config = dict(
    vocab_size=2697,
    activation='squared_relu',
    norm='rmsnorm',
    norm_eps=1e-05,
    positions='rope',
    rope_base=1020.0,
    bias='none',
    tie_embeddings=False,
    init_std_o=0.0,
    init_std_up=0.0943,
    init_std_down=0.0,
    optimizer='adam_variant',
    warmup_steps=273,
    schedule='wsd',
    seq_len=1024,
)
Each number is 128 + 32 x the weight over its row's rms, rounded and kept within 0 to 255. Layers, rows and columns count from 0. The size above them is the row's rms in percent of the matrix's.

# layer 5 attention value, 64x64, rms 0.148, rows 11-31, columns 0-63
size [115 110 108 120 108 104  91 111  97 111 105  98 120  99 115  97 111 109  99 112 116]
[[143 174 131  99 117 166 161  74 116 152 131 118 160 170 147 130 130  99  88 149 129  81 144 121 111  93 120  94 166  93  69  63 149 177 195 113 113 121 127 145 167 187  61 151 121 164 155  74 126 145 149 137 134  57 140  90 103 152 125 133 113 136 175 116]
 [124 107 170  89 187 156 195 147 164 136  90 144 140 134 156 108  70 169  92 101 142 147 126  97 127  69 158 168 135  94 129 167 169 142  72  68 117 124 143 116 112 110 131  82 121 151 112 104 116 163 148 154  82 113 118 126  99 110 155 183 201 136 104  87]
 [116 138 125 149 111  91  68 117 134  69 118 107 156 127 134 160 191  74 134 127 122  98  91 133 148 201 142  94 144 143 142  65  70 108 177 224 142  95 137 140 154 164 132 131 140 121 131 134 122 109 158  95 140 124 179 114 115 155  89  81  86 119 138 167]
 [183 122 102 111  85 120  99 154  98  97 169 148 182 126 158  94  98 133 118  95 130 171 116 101 131 109 130 140 120 135 147 114  88 137 108 134 121  97  82 122 112 128 148 118 149 119 117 126 132 110 209 140 108 105 217 141 103 125  79 108 168 170 243 111]
 [135  67 239 134 105 158 124 117 172 157 121 113  98 105 104 111  81 105 101  88 109  80 139 161 119 110 106 155  99 133 131 135 128  93 100 141 148 102  97 165 158  96 110 111 100 129 197 177 150 148 116 169  96 149 150 106  98 105  68 145 166 145  86  99]
 [160 105 162 159 134 151 128 142 153 158 153 107 116  96 113  80 127 119 184 144 111 113 122 188 144  65 141 122 140 142 109 112  45 182 130 136 129 149 181 196 110 211 178 166 160 115 127 114 123  91  65 154 176 127 116  88 105 136 112 134 109 133 124 147]
 [149 127 158  85  84 114 166 134 110 123 104 151 144 141 148 131 179 135   8 115 102 107 109  88 131 114 146 145  87  95 148 164 186  87 171  85 113 185 106 107 101  84 126 124 100 175 142 114 163 153 107 139 159 134 108 159 130 106  99 165  76 105 101 115]
 [ 58 171 147 125 144  99 152 169 154 120 145  98 152 141 105 132 142 115 153  77 109  80 127 202 130 102 133  75 176 123  95 100 133 195  89 168 113 119 162 174 148 154 130 108 118 116 103 167 144  93  75 109 145 163 146 128 131 125 129  79 123  38 128 151]
 [ 95 178 130  82  76 144 155 169 133 164 122 138 162 167 165 126  97 111  69  58  93 147 152  77  98 107 142 135  71 114 131 166 152  88 142  77 154 150  82 100 121  87 112 159  90 144 181  80 161 125  88 145 120  97 127 130  94 154 128 156 171 146 115 111]
 [135 122 122 114 132 105 179 125 148 194 140 110 139 118 147 103 125 153  86 141 111 113 164  83 131 136 122 166  92 133 171 188 189  93  61 127 151 152  95 109 129 102 130 129  90  70 120 149 146 125 184 132  39 115 156  70 161 118 152 134 164 186 106 118]
 [ 95 188 120 103  58 162 171 115  63 100 157 126 116  86 111 136 170 136 117  75 115 126 114 138 148 165 119 152 125 103 151 165 195 107 164  83 126 143 116 109 156 105 148 104 114 126 201 190 145 144 110  86 183 123 151  94 140 170 134 123 112 164 108 169]
 [126 132 166 149 114  86 172  79 122 169 122 108  72 109 134 131 107 211  88 122 157 163 143  90 155 134 134 132 125  84 176 137 175 138 143 128 154 150  66  67  99 173 133 147 115 114 149 160  93 157 139 131  69 129 166 102 150 108 120 131  58  88 161  94]
 [ 45 138 134 166  99 124 142 196 167 165 108 115 163 100 140 105  95 115  44 147 127  73  97 154 146 170 159  90 121 159 122 157 137 128  84 218 156 109 130 154 100 130 124 119 138 129  89 115 139  96 118 122 155 170 175 121 142 120 102  85 113  98 130  97]
 [158 126  80 128 153  89  97 160  86  93 132  97 166 166 119 128 132 156  83 137 110 158 103 202 117 148 125  92 120  91 138 168 102 137 140 133 116  94 174 137 157 114 115 101 140 120  58  84 156  68 172 128 174 103 153 131 115  76 103 137  51 165 100 165]
 [114 134 168 101 148 162 147  31 140 148 118 145 148 130 106 160 165 133  98 103 139  70 111  78 111  95 126 156  90 130  65 145 132  96 150 141 107 178 120 154 160  71 149 107 109 172 194 147 159 153 114 176 105  90 119 118 120 154 130 188 165 173 119 141]
 [208 164  91  88 177 135 137  92 114 131 138 147 114 165  77 132 102 158 196 120 128  91 103 110 105  63 132 152 164  97 146  58  75 164 130 105 128 144 167 151 103 194 125 102 162 123  94 104 142  98 135 136 117 142 129 109 101 129 120 115 116 109 198  92]
 [132  82 114 113 101 111  97 204 186 177 104 149 109 119 157 165 139  90  91  43 119 126 127  85 123 195 164 109 110 130 169 172 133 120 142 163 149 140  87  99 123  49 143 127 103 116 175 119 147 105 111 122 106 146 101 171 139 118 153 185 137 116 102 123]
 [109  86  91 147 129 159 163 187 116 106 149 127 161 124 153  93  82 177  88  30 168  75 154 152  86  95 124 127 121 160 117 155 160 123 152  54 139  58 159 106 119 146  79 115 167 109 107 130  99 102 120 103 139 133 125 155 105 127 149 164  91 117 127 131]
 [ 62 238 101 149 146 122  92 102 142 114 117 109 155 166  96 157 140 115 122  89 157  80 104 168 123 168 128  68 135 147  75  94 141 157 163 180 109  71 170 133 133 138 124 126 116 141 115 145 166  75 124 118 139  90 169 132 110 132 137  81 109 113 155 158]
 [187 170 122 156 138 105  90 141 110 106  90 124 103 148 106 153  90 119 203 180 105  77 121  84 145 127 103 138 126 100  93  80  73 137  76 142 117 111 165 130 123 223 181 122 147  90  96  94 129 148 146 147 104 132  78 141 145 115 158 103 135 100 164 143]
 [ 91  69 102 138  40 114 133 144 115 138 133 145 102 129 174  87 152 107 100  95 130 136 141 144 136 157 116 128 154 154 128 129 239 182 121  91 132 141  74  89 162 106  55 134 122 144 120 178 102 163 151 109 108 147 119 105 154 108 170 147 119 108 173 137]]
# layer 5 attention output (transposed), 64x64, rms 0.135, rows 11-31, columns 0-63
size [110 110 112 118 105 108  93 110  98 111 111  90 122  99 125  92 116 106  93 118 117]
[[117 159 141 153 178 106  81 168 169 145 146 134 161 151 140 145 120  96 114 134  51 117 148 100  92 137 157 108 115 128  70  98 135 148 143 215  86 165  99 152 146 116  80 137 144 149 179 169 145 149 151 100 137  93 110  41  80 166 124 112 121 125 147 106]
 [116 173 137 118 134 168 165 131 117 171 109 144 106 107 101  72 132 130 151 100 120 154 174 130 155 146 157 111 138 143  97 169 162 144  51 123 160 134 151 161 177 118  95 108 154 172 148 130  81 110 153 145 110 155 143  81  75 100  74 118 143  33  84  87]
 [129  93 144 155 179 102  88 122 142  84 123 128 136 140 165 189 132 126  90 150 138  83  97 131 103  94 129 153 123 117 160  73  81 132 197 156  82 130 101  96  92 132 160 123 124 101  88 146 196 146 135  96 163 103 141 181 131 139 197 151  97 182 161 166]
 [144 201 141 132 150 135  98 107  99 119  51 171 132 100 140 127 115 112 104 127 127 140 109 115 169  96 157 134 163 145 115 114  87 147 131  89 141 128 124  80 113 141 144  83 149 191 140  77 163  88 131 158 128 144 155  51  71 140 149 165 134 124 207 183]
 [168 127 155  78 154 133 128 117 157 134 114 134 110 128  78 146 189 152  97  95 111 118 128 121  90  85 125 171 148 133 116 127 110 111  98 114 150  84 112 127 160 119 123 183 126 169 120 168 174  48 177 135 101 159 123 114  89  36 143  95 163  80  69 114]
 [178 131  99 104 124  97 105 161 145  58 116  76 129 170  91 166 125 128 179 143 138 119 126 171 119 141 115 131 120 136 120  88  53 114 127 163  98  80 157 128  90 162 128 130  97  93 113 126 167 118 167  53 148 121 105  46 154  89 156 103 152 141 171 102]
 [ 57 123 161 135  78 187 126 171 144 177 197 158 114 105 112  62 154 104  88 137 113 148 103 102  93 130  83  92 120 125 140 164 160 149  91 104 152 100 112 139 193 106 144 120 181 156 178 143  93 117 135 168 133 158 148 154 144 120  84 121 127  83 119 101]
 [137 125 123 141 160 105  99 138 158 122 106 122 159 155 142 213 147 141 153 130 109  88 148 197 125 123 136 127  97 138 125 111 111 152 173 163  89 121 138 180  84 144 136 186  80  84  84 120 167 139 132  60 148 148 141 116 118  44 184 125  98 155 140  76]
 [106 144 121 139  80 161 155 155 140 200 116 162 117 105 105  56 163 109 108  99 104 141 172  81 114 138 100 100 106 143 121 174 163 142  82 109 118 132 154 124 148 109 125 108 137 190 214 152 110  90 126 187 101 161 147  92 108 146  79 136 114  80 105  87]
 [134 154 122  98 138 166 177 115 117 196 110 177 153 106 134  61 162 161 118 154 115 132 144  90 147 143 145 132 136 156 149 169 169  78 117  64 156 143 156 115 194 138 127 115 142 194 101 129 129 140 125 166  80 141 111 144  78  99 115 115 168 108  50 166]
 [ 85  62 138 113  72 149 144 125 146 107 149 175  91  86 142  83 150 116 148 169  59 116 129  96  74 162  69  91 131 114  91 121 112  98 140  87 147 127  96 113 102 119 146 172 120 127 149 180 132  83  82 180 162  89 100 153 113  96  90 129  86 143 107 115]
 [ 88 119 127  70 111 108 164 111 101 125 203 125 163  86 187 113 162  89 120 118  92 107 101 104 121 170 156 149 158 128 126 167 178 105 154  73 120 125 135 141 131  98 115 116 158 159  52  85  85 164 160 138 122 103 131 131 205 105 151 124 145 161  78 148]
 [163 117 100 137 140 143  98 139 116 168 141 116 160 136 144 176 157 170 106 131 163 105 110 158 131  86 116 150  91 137 177 174 116 112 132 110  91  91 143 174 138 140 134 118 142 161  79 126 167 133 134  98 125 136 149 207 166  29 203 109 114 182 169 151]
 [ 99 115 164 170 157 159  52 145 112 174  98 152 139 161 148 120  62 114 136 197 133 110 101 176  77  79 179  98 122 110 140 121 108 185 141 137 116  94 119 122 125 158 117 127 154 109 143 128 172 117  79  94 160 104 116 175 126 141 181 157 168 123 186 144]
 [ 80 114 145 138 108 148 135 131 207 122 105 146  78 125 109  80 152 136  80 113 105 128 140  42 129 112 120  94 137 144 144 153  94 112  96 164 150 117 121 115 212 115 100 130 149 124 168 191 126 103 180 155 127 134 103  94  96 120  81 110 102  87  59 102]
 [131 196 149 155 156 117  86 143 126 100 124  72 158 126 136 119  94 111 175 117 126 151 154  96 130 170 191 113 141 139  77  77  81 154 128 163  98 178 144 136 123 132 152 138  99 118 112 100 153 157 161  52 115 126 104  28 107 132  93 159 139 106 148  94]
 [110  92 107  97  93 179 158 116 119 190 138 155  95 108 119 116 175 132  68  91 155 117 131  85 147 111 115 114  86 175 174 163 177 145 123  85 146 122 142 109 145 132 177 102 154  94 179 140 100 108 125 175  73 157 183 205 172 109 143 130 127 106 115 118]
 [125 173 148  76 143 197 105 140 126 202 156 166 180 112 113 125  88 132 180  96 146 157 164 155 111 123 121 152 152 136  64 139 143 132 149 142 157 112 178 141  78 132 104 145 124 132 210 162 109 105  50 102 125 158 143 114 126 102 112 168 121 106 150  98]
 [114 123 143 192 160 114  72 114 189 148  81 136 146 138 166 169 109 134 100 152 105  87 142 134 131 101 151 115  92 126 153 100 114 147 174 189  64 145 146 152  82 140 119 164 104  99 121 165 194 133 120  77 170  84 119 142 124 121 173 157  71 162 155  96]
 [160 161 138 172 169 114 119 148 128  62 113  81 169 124  94 153 101 120 159 120 178 110 151 122 166 177 179 146 105 136 131  79 104 116 113 174  99 189 118 112 102  84 165 133  75 105  60  96 128 151 168  82 129  91 136 106 145 170 151 167 121 172 122 154]
 [107 135  92  57 130 142 120 132 103 180 156 184 141 123 141 167 144 140 144 120  80 146  82 152 150 131  68 149  98 110  94 150 237 120 156  87 181 165 106 144 115 121  99 140 149 123 147 110  75 165  75 170 111 120 141 149 120 106 109  86 164 146 126 136]]
# layer 5 attention query, 64x64, rms 0.161, rows 32-63, columns 0-63
size [100 107  84 133 109  96 104  93  79  68 118  97 157 100 102  95  94  99 111  96 105 112  86  94 100 104  89  97  98  85  85  94]
[[172 139 114 135 130 134  48 136 132  73 121 122 121 134 114 159  99 130 101  87 200 144 165 123 165 114 119 196 160 132 123 103  67 138 156 118 114  69 111 148 144 154 143 133 106 106 122 221 150 110 107  55 142 102 130 171 143 111 154 125  81 127 156 154]
 [ 83 121 114 120  86 139 151  83 136 144  90 129  91 133 151  67 117 133 103 162  59 113  76 119  67 133  96 101 116 191 172 118 159 153 168 141 155 121 126 106 120  97 139  70 191 107 137  83 105  99  60 172 154 102 147 107 123 155  95 130 155  96  99 125]
 [108 156 116 115  66 232 137 131 134 154 169 150  86 108 131 135 166 158  92 108 110 138 114 110 147 135  90  77 134 145 197 138 123 137 121 167 145  65 125 116  49 130 100  86 137  83 120 161 102 167 177 124  86 121 113 135 157 152 103 146 118  82 132 129]
 [166 116  84 153 141  92 131 146 122  67  89  92 165 170 112 177 149  33 135 120  88  88  99 176 118 160  78 164 162  89 127 145 136 153 154 147 172 105 165 122 118 172 137 103 127 133 131  85  65 150 134 156 135 174 166 166 141  97 113 102 129 133 151 145]
 [138 153 128 121 118  50 162 123 114 120 148 191 154 110 127  80 130 154 130 150 111 112 206 153 150 128 205 164 184 129 138 131 128 135  97  90 173 132  90  83 167 155 160 122  92 147 150  84 103  90  86 169 108 140 123 130  83  88 174 110 106 149 166 128]
 [ 85 122  93 120 132  77 136 163 148 119 115  75  80 166 114 113 155 116 160 133 170 137  73 166 143 154 117 135  99  99  83 121 107 158 157 179  53 134 168 195 115 136 100 103 133 150  82 162 177 120 138  59 151  73 151 118 160 123  96 152 118 102 157 134]
 [ 89  53  80 131  95 101 120  83  64 154 159 139 136 126 176 109 120  97 137 106 108 163 107  82 122 128  96 166 140 128 153 149 118 103 191 156 170 129  84 117 144 116 167  64 148 138 160  89 114 143  72 148 155 107 160 181 108 147  91 129 163 130 150 181]
 [154  42 200 100 179  65 137 168 140 108 109  85 122 141 139 182 114  89 157  78 133 115 148 157 121 158 122  99 144 155  86 114 166 148  37 174 129  95 137 125 147 188 136  89 117  97 133 101 118 111 125 133 130 111 178 106 129 136 144 146 111 140 138 107]
 [129 120 111 110 104 145 134 151 141 100 177 144  82 127 166 182 139 144 109  74 195 159 174  82 192 123 165 144 128  95 163 119 102 130  86 107  95 116 149 157 119 141  99 214  57 152 125 153 110 124 205 115 118 116 112 134 109 115 147 151 125 174 150 155]
 [134 105 118 127 197 111 139 138 158 142 130 152 160 151 123 126 182 108 106 108  64  73  99 186 123  61 180 136  78 195  94 126 160 172 155  97 121 159 129  99 124 132 126 120 129 116 117 167 154 112  96 167 156 105  68 156 101 126 174 129 155  92  84 162]
 [ 67 159 100 138 121 170 118 120 176 167  88 105  94 115 137  78 144 114 101 147  96  97  66 169  83 135 132  74 105 174 198 150 120 131 111 127 166 121 150 104 110  93 114  48 123  84 169 137 102 124  94 133 119 125 136 116 164 152 114 123 197 139  92 100]
 [109 136 121 113  96 171 139 142 185 175  67  84 138  80 113 143 186 151 130 141  96 108  76 135 110 123  68 112 130 113  95 161 127 126 142 122 147 129 155 112  77 105 189 139 164 113 135 111  62 171 101 183 116 158 135 187 181 122 103 119 155  75  95 125]
 [166  79 146 173 104 108 128 112 102 122 169 183 166  99  99 142 106 127 143 114 103 147 207 114 169 102 199 128 146 117 146  94 160 113 145  97 150 166  90 107 159 131 162 198  72 156 124 106 120 122 172 140 150 167 138 159  80 118 182 106 163 152 159 138]
 [156 108 104 158 134 155 168  65 135 160 119 161 153 108 136 158 206 119 117 138  75 108 110 144 101 133 120 171 164 154 162 151 126  94 186 120 156  96  74  99 145 122 188  87 125  81 162  66  97 148 103 158 107 153  93 136 125 138 141  98 189 134 139 179]
 [113 137  94 161 137 125 106 106 127 104 157 108 144 159  72 150 139 124 157 110 156 100  96 107  97 156  83  99 106  66 160 115  63 144 138 137  83 140 172 190 129 136 163 129 105 116  90 175 176  85 163  82  90 111 155 109 143 185  80 121 158  65  89 114]
 [152 112 149 131 158 140 183 135 106 167  85 117 105 162 135 189  73 145 113  97 141 105 114 141 135 163 175 207  60 144  44  57 130 148 133 157 137 104 106 105 107 116 101 123 114  96 108 126 151 137 117 135 122  93 131 120 117 150 163 126 118  68 154  64]
 [133 135 139 197 116  92 141 148 114 144 175 128 137 117 134 141 150 151 144 129 116 145 169 129 199 110 140 125 107 133  83  95 167 164 126 104 103 109 176 172 116 132  88 131 118  87 108 157 135 127  94 140 110 132  47  90 131 130 185 159  54  80 216 113]
 [175 123 111 138 101 118 100 138 107 133  97 153  85 137 134 156  97 125 118  70 140 167 101  71 167 146 158 120  84 130 156 190 176 122 105 110  91 192 133 124 127 129 132 160 146 119 107 160 115 133 130 150 215 206 159 123 118  70 161 137 119 183  79 125]
 [133 117 172 130 140  94 114 138 100 144 143 171  80 159 157 119  67 161  97  91 172 136 133 126 161  70 185 140 110 156 104  98 154 123 142  99 110 117 110 161  85 108 102 127  89  68 109 134 188  97 134  99 109  90  96 109  71 125 144 183  52 165 145 103]
 [ 99  61 149  85 141 115 136 148 132 179 149 160 112 108 149 115  89 147 116 132  82 130 154  35 114  71 145  76 109 151 177 175 144  82 120  66 140 154  78 136 108 115 106 136 136 150 123 141 115 128 119 157 115 155 141 163 108  78 125 149 166 170 150 194]
 [136  90 127  89 123 126 150 123 126  95  88 118 151 136 131 147  97  44 166 192  70 136 118 175 121 146  60  87 147 120 184 149 134 136 124 161 188 133 128  87 117 167 116 113 147 102 144 133  77  70 157 148 153 174 146 133 125 142 124 113 155 183  72  98]
 [ 74 191 152 157 171  96 127 117 178 136  96 120 119 118  46 109 144 170  86 122 150  62 114 144 133 107 117  90 106 130 114 104 145 101 146 158 155  56 125 105 153 125 113  79 120 124 132  98 175  97 127  79  87  81 120  98 159 164 133  93 115  88 122  83]
 [155 186 131 176 133 126 108  93 120 144 109  99 107 184 159 139 127 175 118 121 104  59 145 147  78 111 132 149 118 151  85  78  80 106 145  86 103 117 110 144  76 160  70 183 114 126  90 168 198 139 154 128  86 123  85  72 144 122 138 151 126 100  95 121]
 [179  97  77 102 119  73  90 132 109  63 116 128 122 125 154 159 139 174  81 122 132 184 115  81 112 164 142 153  91 114  86 131 115 133 177  39  84 178 125 135 170 138 116 114 148  88 132 110 177 135 116 120 185 122 134 175 103 117 113 161 119 156 148 159]
 [110 134 127 144 138 166 127 179 137 212  94 146  67 115 148 121  73 179 131 143 142 206 106 158 137  96 123 110  83 175 112  91  71 153 138 100 117 157 153 136 127 118 109 166 104  91 155 128 100 117 197 129 150 168 108 120 155 126 175 120 183 106 152 158]
 [ 89 122 117 119 170 111 110 185 121 127 176 103  95 125 105 106  79 103 155 174 196 178 183 104 204 116 106 135 185 110 165 165 162 143 100 109  96 137 130 166 109 122 125 156  85 184 136 189 129 131  95 132 158 102 170 121 119 134 137 140 121 139  70 118]
 [193 112 132 157 145 107  81 134 136 110 162 122 155 118 143 111 157 156 110 162 138 107 179 110 158 118 110  84 176 144 152 157 144 196 161 118 141 133 113 145 166 145 109 162 141 131 110 153 138 202 132  52 109 202 195 140 108 102 139 155  79 166 137 168]
 [142 120 122 105 129  97 170 145 187 140 116 140 129  98 164 118 116 159 156  87 129 177 137  83  80 101 122 140 119 177 149 155 114  96  71 107 121 137 103 106 184 128 155 153 132 100  91  90  84 140  76 212 159 131 161 178 154  99 120 168 131 136 207 148]
 [132 140 114 152 128 101 136 153  91 118 169  88 130 106  88 129 122 172 107 157 191 110 178 124 102 119 101 144 180 143 198 179  54  83  72 118 113 134  71 133 146 162 128  93 116 139 149  97 174 141 167  85  90 152 186 126 123 108 131 151 155 164 161 115]
 [117 137 169 110 173  98 103 146 164  79 129 117 122 104  85  68 144 107 141 108 126 115 110 166 180 177 146 123 135  33 107 125 146 140  72 182 151  94 112 146 118  75 137  95 122 156 168 100  95 141 108  79  83 141 174 105 167 129 158 138 148  79 122  93]
 [132 101 105 182 122 148 131 102 139 136 130 117 101 126  92 181 173 124 130 179 154  86 172  95 155 100  53 109 179 111  59 135  82 166 168 130 189 142 162 115  78 175 131 110 126 122 170 136 109  79 127 134 128 167 165 150 163  92 101 118 165 118  97 107]
 [146  75 138  88 134 150  81  79 125 133 143 151  76 165 117 120 129 122 131 193 129 122 152 117 127  87 145 122 142  92 155 101 128  79  88  71  72 140 150 133  93  76 151 162 110 111 171 193 157 153 116 106 194 120  62 162  97 147 128 166 160 169 129 128]]
# layer 5 attention key, 64x64, rms 0.161, rows 32-62, columns 0-63
size [ 59  96  96 124 136  80  96  98  73  72 112 101  70 131  94 102 101  88 106 111 112 119  88 109 111 100  97 100 112 118 108]
[[ 77 165 146 152 148 108 174  89  74 155  96  89 112 132 103  98 101 149 125 178 119 109  80 111 158  93  85 150 112 155 134 121  96 165  75 161  95 151 102  72 105 132 117 143 157 112 107  89 191 130 114 153 218 107 147  97 127 150  80 111 100 117 106 160]
 [141 186  80 102 136 160 163 165 160 134  92  81 113  95  91 143 138 155 109 126  75 161 126 140 121 114 132  98 138 126  75 115  69 126 100 138 115 131 118  49 112 191 151 136 172 122 123  75 120 135 110 162 150 157  93 100 214 129 107  80  82 113 143 127]
 [126  99 193  82 191 130 159 109  69  67  73 122  98 125 181 171  89 100 149 170 140 132 162 121 126 129  98 142 119 163 128 134 126 136 105 104 130 129 173 116 114 125 105 120 145  73  88  86 153 133  61 122 156 147 168 201 141 144 117  97  97 134 112  81]
 [130 102 170 122 148 141 107 126 113 112 148 166 143 153 147 110 145 133 117 187 169  70 177 130 156 170 164 133 109 173 155 143 122 116  87 148  79 122 152 148  64 149  54 130  86 146 122 189 166 126  93  56 125  96 122 116  92 128 129 106  63 116 149  78]
 [146 102 198 159 134 124 127 101 154 135 155 151 129 107 156 116 139 139 138  97 140 124  98 120 160 112 183 118 120 103 151  87 124 112 157 132  72  86 110 207 186 129 118 204  88 112  94 193 165  87 193 105  94 120  88 150  84  92 150 127 129 109 109 125]
 [141 167  78 176 124 133 120 180 126 103 137 101 144  85 161  45 100 112 155 121 165 167  99 144  99 138 177 128 105 152 162 148 115 111 141 138 117 170 220 115 123 147 140 139 131 158 132 115 148 140 168 133 133 169 105  81 164 138 111 130  99  83 218 109]
 [113 140  77 149 155 135  81  96 105  96  95 148 149 170 110 146 130 102  82 162 118  93 141 134 101  89 150 151 122  74  92 130 123 136 146 164 159 157 165 163 130 105 136 134 100 164 190 107 140 154  26 163 148 105  73 161  73 156 128 136 170 127 164 171]
 [151  96  98 130 104 125 146  76 152 103 125  86 109 153 134 170 180 116  82 123 146 104  92 140 111 139 161 117 134 158  80 129 149 111 140 112 154  77 178 174 126 113  47 130 164  62  97 156 150 102 150 104 115 116 202 133 126 132 176 156 110 102 158  56]
 [126  69 125 196 116  92  83  77 153 159 137 164 131 125 150  80 111 131 102 127 135 131  96 161 155  68 207 131 159 157 163 180 152 151 118 116 156 146 143 151 133  92  66  94 122  98 133 124 174 123 115 113 156 104 178 146 108  74 146 164 167  94  99 144]
 [110 113 104 103 175 118 110 138 119 127 104 130  89 160 187 171 128 184  65 131 199 132 146 114 174 123 147 150 115 101  63 167 137  90 123 122  96 141  70 133 130 127 200 113 106  98 140 121  89 144 126 149 153 177 123  91  91 157 152 193  96 169 112 146]
 [141 207 107  62 146 182 161 162  99 125 119 161 102 106 107 140 142 142 124  95 146 198 103 113  77 114 101 147 159 131 138 142 126 127 123 119 117 180  67  76  98 142 178 119 172 126 149  90 102 177 111 164 121 151 130 156 172 159 115 155  59 131 154 136]
 [162  85 135  80 152 134  75  83 126 138 126 121 103 108 125 167 115 117  76 134 105 177 100  92  77 127 112 141 114 133 109 186 135  75 119 157 159 114  98 154 110 100 121 155 114 100 199 174 156 162  76 131 158 146 108 192 160 129 108 166 111 183 159 182]
 [135 113 183 111 137 137 150  86 149 100 135 131 144  73 119 144 148 161 134 110 111  98 142 161 158 179  95  62 169 104 109 103  60 110 123 132 121 105  89 195 205 114 140 133 167  80 111 191 144 117 108 128 126 145 159 185  92  91 106 113 115  80 104 104]
 [150  94 160  96  87 119  68 117 150 115 125 109  96  75 132 141 133 171 101 113 149 127  76 103 133 165 132 112  97  96 100 156 129  51 132 169 137 122 102 157 132  84 121 201  90 125 112 161 160 137  96 100 159 134 131 166 142  94 119 144 162 200 170 198]
 [ 93 160 107 183  89 128 150 150 107 156  65 106 159  71 119  63 119 127 151 171 114 138 144 134 183 199  76  99 122 187 113 128  81 116  89 147 115 171 149 116  65 105 125  97 142 109 154 139 122 130 143  63 133 138 183 111 149 122 154 132 161 140 152 143]
 [173  74 181 143 142 116  79  88  99  99  98 130 103 126 174 175 116 124 108 119 151 168 162 150  98 138 148 142 142 150 125  82 164 122 113 124  96 112 149 175  74 150 124  97 143 157  83 122 150 140 178 132 156 135 102  85 109 105 122 127  53  90  70  52]
 [145 136 135 119  85 139 128  77 101  73 143 148 103 155 143  90 155 113 153 108 121  92 101 117 110 170 156 169 167 180 185 124 106 159 118 113 103 168  81  60 131 102  98  94 150 140  88 216 136 148 169 118 137 126 209 125 169 126 143  96 124 162 142 112]
 [188 105 119 119 117 101 108  93  77 165 126 134 102 157 114  95 105  52 127 121 214 119 160 126 142  89 170 113 134 137 147 137 100 168 132 124 175 108 152  80 161 113 140 162  55 177 165  74 144 130 119 157 128 163 103 161 158 170 131 122 171 109 143 157]
 [182 128 144 170 155  85 134  88  81 147 141 176 126 160 163  91 106 109 129 119 141 111 187 122  91  93 111 177 130 163 142  90 136 128 125  86  94 142 140 127 148 153 109  83  82 179  97 159 146 130 180 174 145 100 141  95  70 151 143 122 103 106 139  36]
 [177 169 112  90 121 136 164  93  69 132 136 151  92 129  96 113 116 156  96 163 166 154 113  76 143  78 128 181 113 161  55 172 128 147 138  97 171 159 100  69 150 122 154 118 100 163 120  72 120 133 126 170 140 157  57 117 106 155 115 170 155 112 109 152]
 [110 145 105  90 132  88 169 123 153 147  91 104 142 137  82 180 162  91 116 128 102 142 130 149 143 117 102  74  78  64 102  99 121 107 175 124 139  93 229 152 109 178 153 195 102 120 147 112 108 102 111 144  97 121 138 183 122 150 124 177 150  92  98 128]
 [111 152 163 104 123 131 113 140 129 131 159  83 211  76 113 129 144 176  97 134 123  70 129 119  99 142 121 144 112 147 165  96  87  83  83 155  80  69 123 106 117 146  78 126 147  90  84 148 136 110 164 102 106 156 155  62 150 127 149  79  65  94 108 103]
 [141 182  77 168 100  95 142 112 139 138 155 172 130 148 106 119  72 124 164 169 107 168 136 130 103  78 172 151 106 166 197  63 160 152 124 140 144 134 167  80 103 105  73 119 105 183 163 101 153 112 162 158 167 148 129 108 116 102 168  85 108 127  86 136]
 [192 137 159 178 132 160 103  90 129 147 154 182 142 201 162  91 119 143 123 104 186 121 124 111 109 105 144 165 123 130 142 170 164 135 138 143  57 186 100 142 165 104 118 131  95 188 163 140 150 126 170 101  99  97  64 149  85 109 103 151 161 110 139 108]
 [174 143  77 139 145 176  83 175 121  96 181 184  87 127  75 150 143 111 156  74 174 169 168 149 110 158 188 145 110 121 154 113 116 106 104 157 113 125 129  92  96 125 181 110 118 134 135  73 103 159 169 177 117 162 114  82  85 123 140 124 140 159 171 133]
 [108 141  92 137 155  92 162 168  81  99 166 130 154 117  86  68 168 119 132 113 136 108 112 148 165  86 177  96 107 182 147 148  66 173 135 117 149 165 190 146 152 144 151 108 116 121 163  83 105 108 111 118 153 120  61  93 151 161 108 106 144 138 209 111]
 [128 175 141 128 140 112 150 135 150 125 172 148  98 152  60 143 137 152 144 107 160 152 123 127 164 116 183 187 115 138 177 164 114 195 114 117  82 162 168 111 180 103 105 148 118 152 167  99 138 119  91  87 146 124 238 165 108  88 113 115 138 113 105 150]
 [161  83 108 150 194 200 105 127 147 108 166 153 137 161 120 130 115 163  87  78 126 155  78 107 105 139 172 153 134  92  99 122 134 104 124 144  97 112  48 190 154 122 166  91  94 158 152 124 136 125 100 148 163 168  64 160 123 141 109 165 158 163 135 160]
 [187 183 114 138 104 137 130  93 203 194 159  87 150 114 104  98 143 173 122 158 113 128 125 121 138 121 200 145 122 178 119 153 121  97  83 128 137 142 154 145 144 139 105 163 134 140 153 104 124  72 186 115 138 168 148 118 123 113 162 116 121 113 233 146]
 [144  94 100 114 130 132 147 165 155 155 140  99 113 124 147 118 154  98 134  85  87  87 111 163  97 165 121  91 153  92 133 161 156 113  68 136 148 161 152 116 154  97 154 137 204  75 113 109 105  79  87 161 100 176 136 123 173  54  80 115 120 117 169  64]
 [156 101 148 117 109 165 187 119 166  65  88  76 114  77 121 137 140 118 171 142 110 153 115 144 128 118 101  82  44 183 157 114 126  79 106 104 167 141 168 144 107 104 124 156 164  86 140 116  91 141 101 142 130 161 168 173 172 149 126  97 171 162 115 175]]